config = dict(
    num_attention_heads=2,
    head_dim=64,
    intermediate_size=1024,
    positions='rope',
    rope_theta=10000.0,
    attn_scale=0.125,
    tie_word_embeddings=False,
    init='normal',
    init_std_o=0.0442,
    max_grad_norm=1.0,
    final_lr_fraction=0.0,
    max_seq_len=256,
    doc_mask=True,
    max_steps=11724,
    dataset='wikipedia_en',
)
Each number is 128 + 24 x the weight over its row's rms, rounded and kept within 0 to 255. Layers, rows and columns count from 0. Numbers have three digits each. The size before them is the row's rms in percent of the matrix's.

# up: layer 10 MLP up, 1024x128, rms 0.35, rows 574-626, columns 0-127
# down: layer 10 MLP down (transposed), 1024x128, rms 0.191, rows 574-625, columns 0-127
up574 091:108113090147147120158117131109136130160172126124134118119146113090113110098119109120120126122086136107102133172119125139149089085159125104081139113095121156143148120187104149127128136158133110102172159124132140130175106132135145095149172116146146119113095184164107128117114105142124156165148107078149123112080142152114129132089119160148153109146148118151109139136164110065118117099114
down574 083:127154173122135143140126151108114137162168121139133132149133108135112105160124104140103135093118121139114096144079125140129111131136104115146095152142112139112097077172118106100117170126070106154177131121105170148116087094164101154144174141165121098092105153153110117115129137077165120121102144176158149134153137127159139103109112144109086130118147136120094104092154142145126147119102
up575 100:143111088116098135119137107176119133117121104110132116106157096102090093185160103113135157113124129112129128164073135115132137155096133131134112133108168127116132148129122095150109131139089105149145102159063160176170149180120105084117138108101134139113153139160114130150157110108164140112169119087103143092107112125136179127137114121150151110101121150143129104144134114143110173144128
down575 096:132099179106085125110119148104138103160134129089165157146117109120134173123122081106115157124089120125127089152118132135100143117092124135091119161120126119102156125118158143165140178129105104116119097201108158115114114080151073097138111121160170138149141088106117102106119137101142104110157118115119124132180151102133125128085115132112121140152153139138147102137147120121131106088111
up576 092:128134093101127165166135124102125123157128099126107099105123160121143096138133100132100130142183127104122131127119150102101150152129149160142111140120151137180116118159136148080133146135137122072140124131145139156112132113111155126123094180155110148131106108105138168153148129115093126147117118085210182117163143111146099103125135141144102145155168186130124166146104120123113137139162
down576 090:123111120153101101152081124206177137120079109132128103126146111131123165097136126113099168093103135137127100115192123120105105122133139135093119097117156095112103083103128109099192130096161124139170150132149105097108154173126132134130161097114137098131119140148127128116173120144169109100161123118113157102135149116118150133161135145134130119151121129116141155136090152134120097120130
up577 113:102097149112157153134137103106148167135141145083137091104142168153141147130103130118119144169098138151112093142119107114107122131174122133167148120129117108152138111144121154144165128093146114117164157157119131148163151142143090157098155127105086129138119107129128144128152098144102129092116158137095108099128128135155114088127163116050147127126126163127116103154163185140077143086138
down577 116:091092129104130110141156120108133125136142132079124144163135141134148142100129134149109114071110115185154137099136150116149119078137119184122109150140130113141129135113099166153104116130150104133109113112127114107114108136148128125068107138157164155074145092158131132145113128133083134138136175118139181090129070142185128102133123118085142149124126133163106158128109122167145144129119
up578 075:143109160112119157140135122109166113099143127109095144132173116148158129154168110136118154127120159112142108147123099113124159141132096176089137128152111114135125124114132071120110170110143111179138091174141119155111147166097148120123138081167110131156090118120138116159103102086144102127145147147102123145128146118110095131126135164168081113142120125117121113080197120133167135103142
down578 079:103115144155137145115147122121124130140146154153153105123118125149126175142107112149140090191101124132155141148152153160114124120129183119112091100072117120150155158121113161082115130154127127178155114115115112118119078137156117113147154101124119141131182121100140107114112121164144178162113138089098115089114176142160121137123161131173146164145163133093096138133103123135139122146107
up579 120:132098141075138103151134162130101121158112158115167113137145096117107134122155085129120102146116081131177141127130125077106088103117112158104141125162174136085150152116103136120137073112167136153125113110141167152152129157114145117119140128110180113140118126112111115118171124137079149178155132127127135126132094093173128121146121127121095110138136108155100145090157108122173096131142
down579 114:089120116150146171127154128114133115120096150157130139144096158104104132168111142156145125118172073156103131125126171151132145145094131068106134110135068098102116130141103162135152147116194144116119128129150118156136124144135152117117138123146166152089110168122069147118110113150126138131144175125153128117138108130114134088120128109092107109157142121137127129110179172162097098124125
up580 107:120171133096151101155161148139096117128143132116170144124137131139130104110121122172110145143173100188157125140147120127105115101156126144136105127190117130107153138091136182130127155127154136130166137106124173132134165172159125145157125136146118157156112131104176171080123106110108154111125118102089110151122107128125156164143147149175119123104135102151099112099158109138105099140160
down580 104:138149169141149117120104163127126126102126104167146124142132126100132124113115113128137178105088148156098113158138126129148138117166142076092119141111130092122115145156152109166120149129115160081122083193181108109152151156096116140135125123119091128126163112142108124163130098124098100140156144132181123128122149124145128111126138133146156088123117148146121065151171157174100146145146
up581 094:135122135100111106118137170127135078135113158105186127073151140141150125124151129123112146173094127093087100129147145118115134063126128130127086165114138164143096131114120156141138089088151111104156111142113093148130139159103139093129124132142169104124127111090154116175139109108110170140132123169130132141133164086118120172090136129131122103137105149110171145112168105157106125118129
down581 102:113132134161123084132092141139161135148132134122138106107144181123124150133145147150145133111136116118097068110183095157147122101142116123096188180118101095139109149137109107133163097127129130154119129151128094150138129118120070104130103096086155134144159126103167105135132192131163146145151146162107095093107115134122097129142134090126178158143123134128103120123125114156108122156127
up582 104:129124170097097163127165104190125161118155143115100074141146132160167115168110155132133114136127099108092126093119160128128130163144134152139099130089129143115175164118169170154166139117111100109123145123142138132103133179103118144099109138137143105160105159135157168130122099129132138111096125168085138121117130115084107125153146129131099124136155148111133185128126150127121129089154
down582 115:135160104147166174134146123108110127139151132092107117117139119082110086131162119136117115104143134108131089136142151142136130139160174110166113145130104170158136135136112099109088156150146153137112136118136134149167157101136145110061140123065140108121128087156127124146117109164093128116114134092174138140175171134173122112081100122116112109100114113167116109155146097151112127146120
up583 080:114108134099123111105116182141150115135093122135147168137108147167142128100150123144113123104118141096153128152118122089172124134139150138154079128152159140088128127159096147117143131142132135142150167127132170142107157072116148084095093117126152138129115154138098105100217101114146098137141109078129161133097123126096119115157142128162135117166114113106152100164139122115114152115103
down583 078:134137179128165158166113112125157098095128154192097119123094112132113139130146143116131129093162133139156148110150138151114090155139096172159146082083133102147136156113103082117117105114151125087145103132135139136155099083126119183110106145160125144142125127138111114121128141094120115152126149114138108135096122170129175130108147102137134104132108142155096168130138122148100177156094
up584 093:105139113099153142118125149135142081107132107086135097105132129159129130105152162096151112161115103100141126135144131135141120170115105136111112150147151107117111131099122120177132147098172150114134125159135093163124124101142166122114141148140114120169122135141144152088154101124093155108116095118096141144118119104080066174135135138174168145136125107123095105184171119147152076150114
down584 090:127097134114114118156160198147104110133109109114141134107152147144087119136123137122134136148092123141132135142143098133141076114146158139100117140130121132176134139170115131150164163099131140129068112158111124105126121093114124118130126131122139133077150123162137155142131171142142142140086134100128151071136082080104169171168133143150124141162136136132131145055166109147108139132131
up585 108:158122095131142149101155144171115156113098144139138123098156102112117148113126133110157141163068103122155139122182155115137110107112118167143127116107116131125172129118134105143154109105143145104140105132119120149143114102094140148112109111153071146116169122138130162096112083163164119158177151125126136111100102121114178143143110174152098103144099162130134095140150125068090122120140
down585 115:127113135146128138146147159136137124084088048172105138103139097066118144136148133109136130163125136132156168110114172110106132107114139137117109149108113141180145121116121111121107104146144128118083141125109146065110115098106141131152113145095084164142145119100128151139130158130119140177136129136126103129075119100149131113109119187166100110147107135144113167120121154122118148107093
up586 113:166137116118139134135109119140140149118095072133083109077098136102129139115136103150141139152095147173158074139124110141092096130096171131169082130091118106102124127120119144160135120145171113100131095116114119121137115144106146118129091143096111123139108124128138114143117153112127098129105165133109123157117132145096095072154131112139121065139189103173124084123120124150120141120154
down586 115:092141116186150090124130150129113180115095110130103112118133143159139108136118166128118095130148128130172122106105093086117159088179134103112112130154145129101102117130091081111094113107142157108094117152144108089122125112131147123159165133128147125155158115144134136094147141092117155141143086107129135162120113112142095131176185117131145146130128107176128132134134094142175149145091
up587 101:102133107161123138132112148174156083172134097150100097125153059103163089156106116137153134165143097141126114126146135133084140168103124110103153116111109101104136145160116144137156149123143118129138068113121121091161132154116130090135135136123117150115130094153126093084140120171152114134168142125109158131087180114121144142104126117104104113123149130158097123111111115185118109115138
down587 098:127136128117109164065132104117130107112106142130121127139147101168149136152104123151147129127157158174131105115114123156066182182106125132095138090120126123136133126147159113126127136081106122100121064129133162138149107120140141105140129078122158103162115171101151142127123122128113139122125146108155121135111137129148113163096130113089125113103170156122164102137120064120180102113110
up588 111:183133087123099122139124149090132083095132136070146107117108108107109079148105125146134145099124099094128114146128155123095115133131136109082149138132129107136152113080098112101148102125118084106070110126124164164173132151127146116104114140152150104095128119112198122124116125138127131156111153116124156116117078118157141103160157144094133076144126146131099112151126150106135117112113
down588 109:089130168125137140126144150160083111139154154132134112129110127127067118118114158127103146155182095129141115168091161116144123152128104145141113132130153115155112132140120116135122115151115144129098095091086123099096100114094108064130062115118102127120117132113121142162122117140150126162140081163120103130112161142111152124115119160164118080121090151143160110098144103113098087113098
up589 103:155152087124117120137094152128143108080097118111103131079120123137157105115112119125148145092126134113081125147137088151121121113147137142137103169050141130106102147157134110145127134078125141059118134116113155165131119142144136131142135147166119130113153109167125115090121086103114091103147157135115123091108079131090117108082102129098082106145129160101145123140138125147159141124126
down589 116:096102068151155141135124113147103102168171116135130206161158112119139137128126176158157126123122155150126149122138118115127125149177112109158124145080134124150161131135120129096125138128124117137061110144097103096109110120118126118163145108125129140122142123158106126129099117131143106103146142115109152127118128101136139105141105145119106088136101126146079187098182098163121124079130
up590 097:083116125129139128132134157139152132129112134148115159102161113120133141184153086135116130124110092102117138114134146113142132112097143137128123117154141119076125149115122148148095109076147129128157138113149085140109158127111142154187144147110122104159144122116131109095121153107114085111116099109114175148111099087131107115160109097173145192164159117147080126150129085128126135118192
down590 087:102140118109108126152148121113115092111162165115136118110158160069121107173134132117152148095157149131131131135126134089148099189172086156156121107113102157097127120126154163131136112141164187142133127159097152133127128134117150117154123175126116134079098109150105156119133096152109085148125142161130116086140136124143123109110101124139149108125126155169160140111167100136128142162082
up591 092:120129115126107099133151144112131097125133106120107143128128127162077156149087162093106168130121150101117133096171161116070122130187169128123103125122139112126102141126154117125158120153088105132133111140135139132116120156120176113117134151150166101104109123094099138117104145142137076168118131094088163128118156088137081110120143130082170117131168115112119089138113092131125149086127
down591 092:157154119114148162154105082124093171093163107069085167179131128141134095142102112147164122109133150130115136103134136107113105123119101144141130104145153126128168129075129084112153147118076084115127129153133142106138073125127126123154110151115127145135099126135106164109151156166149147114134127151158151123137154129102135107194144108108150094122153134114151138125109129151160133091135
up592 099:130110094143110079183110131104136135109123119138128119106118140166117113096224124169160112107126109122106127118100106095133169108130141140097122110125124163107143135115152119155132115115146112130145175105164139110147104143099132097109175160140147103116095109136142119103170106159131113117097114148083140154148105158127122114109164108148101109091119109156145115121073144131142134113165
down592 096:133147150138159166158142116139131085145096143113160168148140106101128158131118135150104147165097134116113103141110117145130122157102105125117133094116105107129179123139101094132146113117127145104137124154089105119152126066180104156090081080106115094133180133095120094165140117102109152137103158119115096132111108120121102145122090094119159089132114137146088136157146154156108126125096
up593 108:124130141119116159115115114075138122086110154117104126098104120100123098164136163127141120164138132121130112148120171141129130102169112096151116122142156140126151128148173143189130089103083120146156114096098091128138161105064113128153134134152125112146127116122134164171110107122168120156115120101107155154119096153095086175163109125100102126136154108166142160137135169119108118124147
down593 109:116113100140148102109146117082138114083104162137120109101133078116151153158159154109075170114099127161144139138137130137091137156150127111129145139118094116106172124100144097186125109104082111108140120138114142088115130147134094100140121127137135133121146121153100141120101120112131089119083105128172159145151154134127075121148140125134115166143160113157159134165147168147151090169137
up594 084:149133134133164150129147130093169108152161139086089139075077103170134130121133116145145136165098088096118121117135121128120086122080113142120145100142106109112125149109148176125185105130127122136137116130117130101124102075164133082131148123160098133112109155127140110109115145152138169142098113164085144086117137127125131140137127160106082134113160140117104128113172134144141082124089
down594 083:109184103138112096101067132125103115141127136153138109121085071161149128132152109107154111093178113136091136091134134116159154121132147125126132149122094173148125122107122122108164139139119104119116118164162142138110132127144109153081138123122123124164107134119120145152169162104142146086153166138152130146102130090094171083085127143125076140139118129112138111117118081155102137112100
up595 091:134119110106179133201123156090125143143122156142127114156104136165136130123118105114112130093158143118113087142138106153120154116102138155152125155147152142113118137152108110129113155103122154093116152103156146170144104176098173138103147167187118142120121110112104107100139130110103162125106109136080124090163105108068130164136095163140138140119136138145091139136149104128124129102167
down595 088:126118129135128123102163159142153134137147082100116154162164138093127149166133131105152112146112104106086123108150113109152126118130130101125124069165125099119133137125132125119084150124114185101117142127108122142125156103114130112086163087181108116135086150171099100145119158105126130100078179158141132127133146131142128147119126115097152103189130154169153149083160142139131106120127
up596 087:117128117085149097135120155121089100137150117134098116121128117146138130098097131142117138121141146106096140103153112158105096118103121125146096146110145136107115147166111123119082157085127112171154163136144091153144161096131160087166103116116151136124132136135207158095153125127152121112113121162119130135150072130115146104159107135132120110111066071137155124124091096127092151111150
down596 079:137133146150110171129137124115112125129106132151106087076135076092151106122165140118195140097124141145098121107148157129091118131162122131128134178164119105154176120166128113148127171087182151115133120119140100112111148163085100102144127138125138130116128139132156130149137132109096126155151166146117151115115108161081166106159137122138123081148139126097151106108110105131154126125085
up597 098:147128124099124136142113123132112115121141153154109080114123189114153111146105116110183103154145118122107119139136128132144108151110133149118154100121142140096102177169153052080124150123094118107145134146111141132102145096117126117094102125151148138162095171148116149101145140157106165098072154119086102136090148127115151140161112102129135115119123102106070106103120149106115121118150
down597 100:125130151123134115121154127092128091124125110169137124102138130155146134160113171152101172106138129128148132078111146160118133116108165112157110111117116135130156120083154131167146150117066137127132117084135117147134089115121120136089126173103131099122144140111122129134120115105143175089127173054159141131128117097122084148109139117144158136155145143107144125136088062148117129084148
up598 096:171129087080121126104104104092119082106122146135130099153132129117123112121062141056151132125131161103107106131096127144096117151113140125171163152135105130106123140160120125103113145130117097123141108162145134131128140113130125138164151121111151085129164129129117163124149122140156094149126075106066117119142133121140133150066175098142128112129122126117088132131142116107073163123122
down598 101:149141110101136112105107120109116142103127096184123129119098112191139118186149099133138112118142141118078107112141091130119082154166114133110174105135097079109095121141141152108156150120151121123091168117122141161122131151148117107154092121110135147154144108129132125167125107101104143146082126132127115116140140173113180116131142076095138102133113090142125077101120149156108121142136
up599 071:133103113142164137133140110093169134147152184095161122080122096114096110128130125130193147166113132125122121118098105115174075074170159138133105094103164171131119140144088146131105142121154123158105097112170121141133114163132142112146135140118136106131110147139132118148121122116126147160139118100135132168129144140076137146109103147075116155119128125148125119149097113097168167139117
down599 071:083158083171136117096135102096149119138137108154160099124150104111115113160142161084138116137082104124115113156149107140125106122143097146127084128131100068123138096151131109115120101121119120113167132134093146153097133095184123109143141145153141131157143163144102120144128150159138179140166109137159131100100114150119149136126123134134142119199102088135155128137116093084108138130106
up600 082:107126122100130075082120100145163117137137139117158162133104158139135156142145096085127125105126096108130125166129172110132118109070160149130122090110164113103117166167168112085131128147107141127177156135131192163111153113110113112122130092158136115109095147105106164094165136132105140129120134099114145140151106109118112107099116115108124141106107125140182104091158109099127123121143
down600 087:135141129120105128086108143132143106104103093184140135148160120098154134108110115116139181116122138159137122094116111133155112101155147141157150119139098114154103121138166072167143093107119112082117111098156109115150145090125153136070133096140084149128120126108137121131130084146110138149098147093120100152101162102109138089168130155140128139146065143158152102122109136109127122098156
up601 092:117094151131110107107109139186124114139098126134111112126140115135171098123107131155147139107139142145130136112121143172173064107123154137123120110093121115087124154152099153088117111122127167122124125177125131136106156174168115184165140119176103120138124127090134119092130130093127137135141127116169169113134126144087092114122115146167125092118171115130075109137162113114127105100155
down601 089:118112150151140167125196140110142141117145195101167129156120107141151119085138130089127147142156114108140130148131133135120173141103085077130077122143112142119126115156132125092112111106131130160132154126131143123131131071099109145078156112123112139119111116137107121145139096124112122104085154127114099101182139110106100102135096105148090126156142089142122127159123156105109170109162
up602 101:178143134111151164136150101158109061112107127134136102147164130069135111106106100071171119157149106141114111143079144167136122156117149117112124108141153142153135132124134131111153150131129130184135116124117161122129152147135127119152133088169096123111117111101110121174127117108154141095138060088161108105107147135121120128118120119153083168156123119140153104120123155136120112140164
down602 102:113092129123167123158116082146123110107118119122097075119095145155120167087147174115125151110081108152120087154157091115077114145123150130109092122137144121116121134118131134113154138123134155130155172127146119138112175121137128142121146106120187126164141136146110176119160114158138117132104132172134093131141128152144164125107112143139131092181162125125113129116106179171135172142141
up603 129:114138053119120134138085127124115135147140156123128137110153135115160067132125094114079115134150143099117083158109135124114116123128122138126141100131104099125151131121120131119115096124159169090148129124140120139124163144141133087091095167102143104116133103118130139110162172163103157122119102123160118138092115120098080100157129105139119127154168099113088138138102140102064183107115
down603 122:158126080194137106146125124127121079145131154078182104095119134084148111114178162162127102153130134096170123121166160110139139123123134097151087114124124109106108131173121122113167127122146120161139121122104153152161133122108132092097168141117119132139070107137132085138127145171112076090140123144170129156121130138119106122110096130120114129109122120130138116163128159130135098124132
up604 111:200133114151160129129081135175105132135137119117153133086122137133129168128074078128122119120126138125148146117168115082118119115170114120138116142088104171138130105158132115101159112129132150128098164155137106151108092133114095111137150085139131139101122129128140136090164089124141125138137131138106182132117074095136102133159131152150107110106148132118095106138124143114089193129144
down604 112:158148147092088117164177136137144181120143133099088151144140098148126141131148122092097081140140156143110121130124176105164149131126087133094131078095148124127120123134147082114114113145118097097093112113167156112128124126081150157138141132105157119172128116095180160120138151114075140146155148113081114157103116125145136152130108138152155121138118147138094145153132125111109157150129
up605 111:128111124132132109144149121128142122124151112106135145134148138131094157123129079123144182152142104099098122145098110120099131137154160104103109117110143132109152075207121087129142144120096119128116106172131107155124075103159124123175136145122093132132131125171129122154130098177150107129114131125141097114160101081142161097167100109124086166137118116099126147163128126130144140077164
down605 101:070152134159102095077140149111137131069140131091070108120146092101148104121116156141109135109132123169124122115138141139116133115127101095120122096117111089162148077135110128097094101147116115112128169126124103133099157116133086124116110074116110166131152140120131142131127136113106140096149160142072111122112124101156169105085147102113109164145167110123113141148095148130118141147152
up606 083:110153080100152137122131122106166140154161156078134086119127114128106144165140162124148167140110145098140133154152134120110110109120160114125113153157148152119124173092111120141100150138108129101155096120088195138130138151139104130128153117148111100128111135152134170090156155112101133145169158113102110118184141093117108151107108174130145078122153096147106121104140146095134135116164
down606 093:111124099134124105133112101134109121105113081134084074158180130114124108119131165134152129155120137105133141130103115141093154106166138129129167132162146125128115192123118146127134155127137150123101110134102130137143103166150112064124112175091123093168125097133131180127082158103119154134143115134136127096147109158090122147150107165108128187135149104126109104138136143141078155142129
up607 092:129114137135133115084099132144098104105094144093132144080161121154131114112138088159192096164147133114091093126127120123152134096151145101107148111155074071097128129116121110128109107139126151149120098152159085150153124108113154081148097120162117143145155107115157095108156101117109116120163117172132145122095141115112125134148111086108113140081110096114119126096145107130115121103105
down607 103:139123147104178094134163175145137155085147147160147094133113121158130144079117106108182134117095110098144106141153105137158156105135141114105117095135103091115124145080124102133167150100088151154127135163102115181147133113124100110132132103152094166143142147115131121119127102155128118114141120164117145114137167136155158142115139100148156105084139132087110124157123102081145087139128
up608 127:114096139116174145105130140135189143130080093111133095125093150141105144131103121130132149150107147143122132091116116114140118108169163135122105103149108103099149156161093107158130093105133132120147143178145137137117122060147129098129130109113126084158118131141145135151089104117149112142151137168087100133172124154125123104187147124084153125157143122101153142092132159146128108093155
down608 121:131150126120150117141099087109137116111117153186115160159127114137089145097126120111130102137123156121140127120133100090128134142104116106134122145103142110101137100119114109149136138110132128133135137110147109170177149088173180125080110169153132116122152102140137122156121137133126085122095125122172143143149156085078117121172098147093127127123127160135135111114204117182162151144166
up609 076:130148155124115120121127112091109143112159152124103111155148116150156119106119133135137161132149108119165130117157121105136162126144152107135091052166113115112101105057119105147144082120151149154137116138133124108096146153150083118166139141179128144125114071098080131133098111156076131133160121133147148115134128150106102123091156111128147160160161108145128114156117124092130148123167
down609 077:144098144129137166113114138115154140112127144143123123189118125161101130117145147151142168097146105103114120133139157155144131159102094119128081122197125107144177101128109103099118083115112132112150111127180126120112138154115134109138111176138127122161153139123107114106145117119089146159129088152143122080139139139106118115167145157117152176138160176100147158163105095109149118148162
up610 093:114121126138184083148113145129156131159088128118117105147163123129185098135117129120178059149126125101100154123120156160123132124150144130124149110137127157091125129157150088141127095138121165147148099151080133130143133156144141153121105140123148108153171143115143093112109086132153136139144108150135094156131189149107133122123135121110120078108161116121082135122139114132150150065138
down610 088:130129110120149133134107146094124197109104161125125097115117079171109099149141116144129108104171099100141127141112162118121138155120158133139128129160103152069103179145141128164123123139141092059114120142148114105137127113159120143102155121091124171144134148145138117127102121143152142091152100151147134189141135168118130127106179144132121121099173140120119124095122081145149119133128
up611 109:147107151131129118165144141142171109138145112140100101082144142103131104154158133131136148173127133116128123146116137133106147117102138108152120160122114134099167147149142133145112135118108177101164158148154149147137156104139136115164110142122065125091124100156152120131134133146112094117143135108114126080173054159138161096116069100176149191119142132118119120127139103109151143157128
down611 119:093146122143162131105124131115128104129155166112110132106163154116133124137132117133127158150113151138118110096145131154113109128114129129135137149155124181124132171082128111115140131126124140126133152131131091070171138093144163135191108105114082138082069073112132134137141086121188176158115158133150107103108107124110147112101091136127139080114099146107179128148132120126144129111124
up612 101:145164126088162100111154153093187126138169100131111127109105144126132108107124134095101130118168134102132105142076144097117138130119085096113066127133092110123123145141116182121113111099128136161144104168118127157124089108133108121121105095109120129139144083094075146099119100118112131145090105104129108124134120174122096086155135143119147119113135080115122127156142171162138136132125
down612 109:103122105122120131169137168108112134085123117222126134086116131088142175137117105147125144103148118141143151116138122123152164135136128126150136092125088119146111118066127124094143167124107116093130126193131132108126103093146112090132142140127079146121143111127157147112174162165143087124170108079103157100133105115143118142119150127114112118112136135160143127136141134137127153103111
up613 105:126118120110125108128188161119109091131143122109123129069139102173145125149136146112130146119124086133112095130113117118097121123099198122115141092151157099114111131184086144122122134124120156093132103117134140129135137140118151143103145131115118086072150106118129090147115128160096116150138103120101094174121110150109063115133126154190113135162168133118126105146123105103107146152118
down613 106:142133098157123159136163136109144130129127126139089138101161150153175108144098101176070063152122143116105106148159119101156115137145103133131125119147117110197145138136158146138098153142178141118143144156127153111107120145105135114089118109108150146123125165122131109118106162161136085115146156097122133135129132136117115126183140126131184154098111105125190092132100136127118127117103
up614 110:143118123105124069176104136148156145155181099138096119122073137134132124153147131131126147164144092089150157170132163122120137150151109124129120163110135169104102141114094174173117129141145178118118151153114121147116153129108110152145122148109119123135094124138091151165106121132153095130100120138161102117121151130119155087123143151095137115142190138107157135127111133086136157084153
down614 107:089132121131138122169180163155163138109101154133155132103162098121118141161085133122139109152143120128186100130153144133122117141160116090115156157142154166086081136125121163178114121128128130094114084123119115132093148103125103112126160138154140142158134178113105082105172126129142151145117117160168126095172168134136112129136126119121103163104131117107113132100140123141165114135089
up615 103:083162149137174097137086091112125116141121117132186129122105131172124129141124162085107123147119162145127135114148116165122139092163117122083124093143112098179116117085117133130163092115148120120135192126129129122132126153103147177144128141110109156147096144133133151143164135143138135105095137078103110139138154121163129145133111102104110120114127127161132148156151144138070127119182
down615 104:136129161095110177122165128151115160127113127109104135129145124111166074160146133167133170133141124139119037117134156131146064121166138129131126085125147094133125124140152105143145119127099125131140111135089120094132114159139136114181114148115119123120148139123147156192107145149146132115142143145176122128150081088161134117132148105145150135142109133143088122115116148144123149171104
up616 101:119142114139103096120146115130124107110116124085127116118138137086085116104108121149085103121120126099124096139122110147170154161125137093163141132168182176109096140139159138154142099133137112158113125118191155130111150129106100146150190146148123157132135109109111111122175110125121148124174119129091130113087124129164122118163108146099082166149104108182117139124093145154127125113106
down616 109:151102116119135118153113158140102131100093105177131109106125098110110117153113152128156106137070124117129146102162074147138112167138132109090134108088120149116116121149149139141146097138129157145137127144141129108142155152093069169138102131120133096103089153130166117180106110113145159145106085122171141115112130155129093106156154115119129148146192103078144119138151149103147143132116
up617 113:127143116083141151179113121113117136114117097147158108087077097117156142091084137153143123147100156135111085104135121118132127129111153101131087118101160099104130104174136135118149120136133172131116117128158114117096138101114112087114168108110128126109086112113116088117147148119095069126075143163111136126117074157122096156141160089126141113158100116133146106108117140103109139096117
down617 115:087101106123102124138135098111129098111158144175128086097122155112145150118156153159137128139177123088160125137119104124143161094117059129134115137148110083118098094118114135123135109103127178131096137118135088089155123151162155109161106116154110135098086142095100089143131185132114142114146116115128169160127110123161123153147181122132116101117097152138124149155128135133112151143137
up618 095:189097128092057108168119130149124137143142154115150124151135134151113133146157117124146125187134115109120123158145170134138136158130066104142140153109139170098139134086121100130138126131112135100174120140144144146097185124131162170124092117124150106145112126136078125125145097139130138113152103123117090099096125105165128121118111111086089163113148139098150122122162152141143099132119
down618 094:131170127111142148144162094126087163093148103169115131096113110117129132158097129166137118152154139137153136082080089095110134087118143098120077143154135129140119101122138152105117147199135148145092139153133145111156131141134117147127126098097147142120125164096155134100120134105118139143132140137157146164115119105144069077123108171113127137154102106094142112158114085147144117108107
up619 122:143143120165131105123136122157168063120126153147111123115161139103134148118126150146107156155147116111155103147066125124130108135179158115131137086085127146130137137184091136151119098100115101161137130133154118163075160127149098077149136122171087159136129103153140155109146119121149117151169100139121128095106162139123176117082121089130134123154127107112109113129127117116121095143124
down619 112:157143152172097129099118127122142125138125126106135145145150110097146135142122134082144119124116142152123107135102084154130145152142122114126129087127184106156116103161142107144125159110115142114107119105157125134078145107160092104131180162126080167140121155122120116160087143091133153145137140169149147162109147085086152178073094124103160137139115112094148115099138122107134169130147
up620 094:135105114135107133148107172104092129120114134074131131153181125137164164123160125113121115122140145116143104156154134104146123122180110116126146108097112157131130119137129106144125136105117128118156136139160113119125110188152138099101172128137133144153140099180132135107166095056113150137064131148117141164156087110119099155142147141162125101101149115144133151093159114097146160093126
down620 105:131121111133140108132127107164133119173126135066130133152139123136124140114166169151161128151199141143104123097139071146140132138135146140138119113154169120160120123101132192110087088122150156163109151084163128170111079142113127146049120109119118135160112106141154131120091155085129120107105130103123121155159116120111135134140120125144125149148133125163119141119157131128108125092131
up621 105:115102125145101148118097109134131100149126088112150106114155121141151102143119094117124154140119083122158165120155116108122127104106164183133138111116136149147187151107197102174116118116129155132160162138154151169120138166132139136149104152109086173131100129123079110151133128107134151119169140093140109148141159120130150131157119123108124159121150156179115107103170155140161137126150
down621 105:149099167147088124088135141097138167139109110134102101143118131144120085064113108136152115114103130160103116105151134118111130085129129137165143179143099090098146161149161121120099144122135162140121143130111106129177104115188153096159127146095133128119158137131106115107074107128077109132136157083114140132154120168116154144137137138111112157164125132123077106146142138101132152125120
up622 089:099092127108143115143112119161168122104117110161117140098080139117122127120089116112152137160130111120126165135139179150082138122135159144202104156126106157155143159117131107145074132098074118105133128148123146124145125125086154125132115145102102118136093135164155148138108141105138186146114139137118158136155132102108166168143149128145123056119140144141144091146163113123134138127121
down622 095:113125098144135121108119096135101131091090142172125115105123100121167095159095155096121130125135109126103132132161153149099157076108147142129062088125123121122126144148120102116100097126121141106124133133137149103133134136081130095095116153160102162133154126102085133116141093100109171192123155123149101124122161133163155128145137129162158091109157133147091107159116100127129180121124
up623 095:093175149120132127157121169138104181108099156110097087079145134115092124107138131066125122162140141127161138164151100117094156112139116145144149107138142168118102145050136106129114134156089100115144100137115147166108133083144101164110109157135144123123121133127174118118152146129100133156157129099109114123117121121128089123121151153116135142121156115108150112112080116138140086125152
down623 095:142108121161108130161122106116150103088112112166119137116121158121104078122100120167137073174139113060154084098171158118149138124103151160150119160183142117111111174107150102165100120131149127101169111138113129134133129101134077130098148156135143141126115105167141105122132159111112153135151104119147102123142140110116121131105142150122131151135123122176186140104111154116123113111126
up624 108:142108097108112144145088142153115146161113118135126102098117158062157158125107152122174134118104088114126102142129118175131146147143131109132104137136118119068081125092098121141107132086115117107159080144110117135092150083161157117154112138120141104133128146140096149087076111137125100148130102181148149144120160110174109122135119100153157164131116120144108103141116130147102151105125
down624 109:138126153137160168108135097116132088130120120231097124136112106101091112134123128144142122133100136133141135156096138131122110151119110112135132113098138115160152104131140146150144137142184154142083128090135176112110145135132141089125097125162074122131159125106118093110077140097133128106149102128127085133135156111102163133088144121104134095147132100150099112100153154113167148122112
up625 090:112090123090138117073122133155139137121144097124155110126136138116178158128142169086120136172117168108132130167111097172123165134194097124145087130143107132111117157132128126132132117155130106104117134193117131128113141147127127102140190106153089101124123131127108096122084134073108132144109135144108156150138105132086104143176126123106089115143136126176126159114139145123135109125130
down625 090:136161139151124116186127138115156118094114106126114128157163096112140121129079107139092119158160111116174183159147113131129169116125106095161159095145151164098133121138124117138134089140088154143115104075157137145130136113089168126113104132109143116106115133115155148136131124120156153154131172165093151112142149116138121115160088129147114135129128166104079072136141155100099116123131
up626 109:119158145112119126153145119112164105144121155096176087136138118122073129135086086116104129102096099158120126139089155127109131149137141080087138126150110163142135178121145170173163126112163146106102164114125143145162097142137118106155162132145120138158169106135103091114162124146151132141130151104112138085148148107187122155165098102113138115127131145126163109129120132135099115132163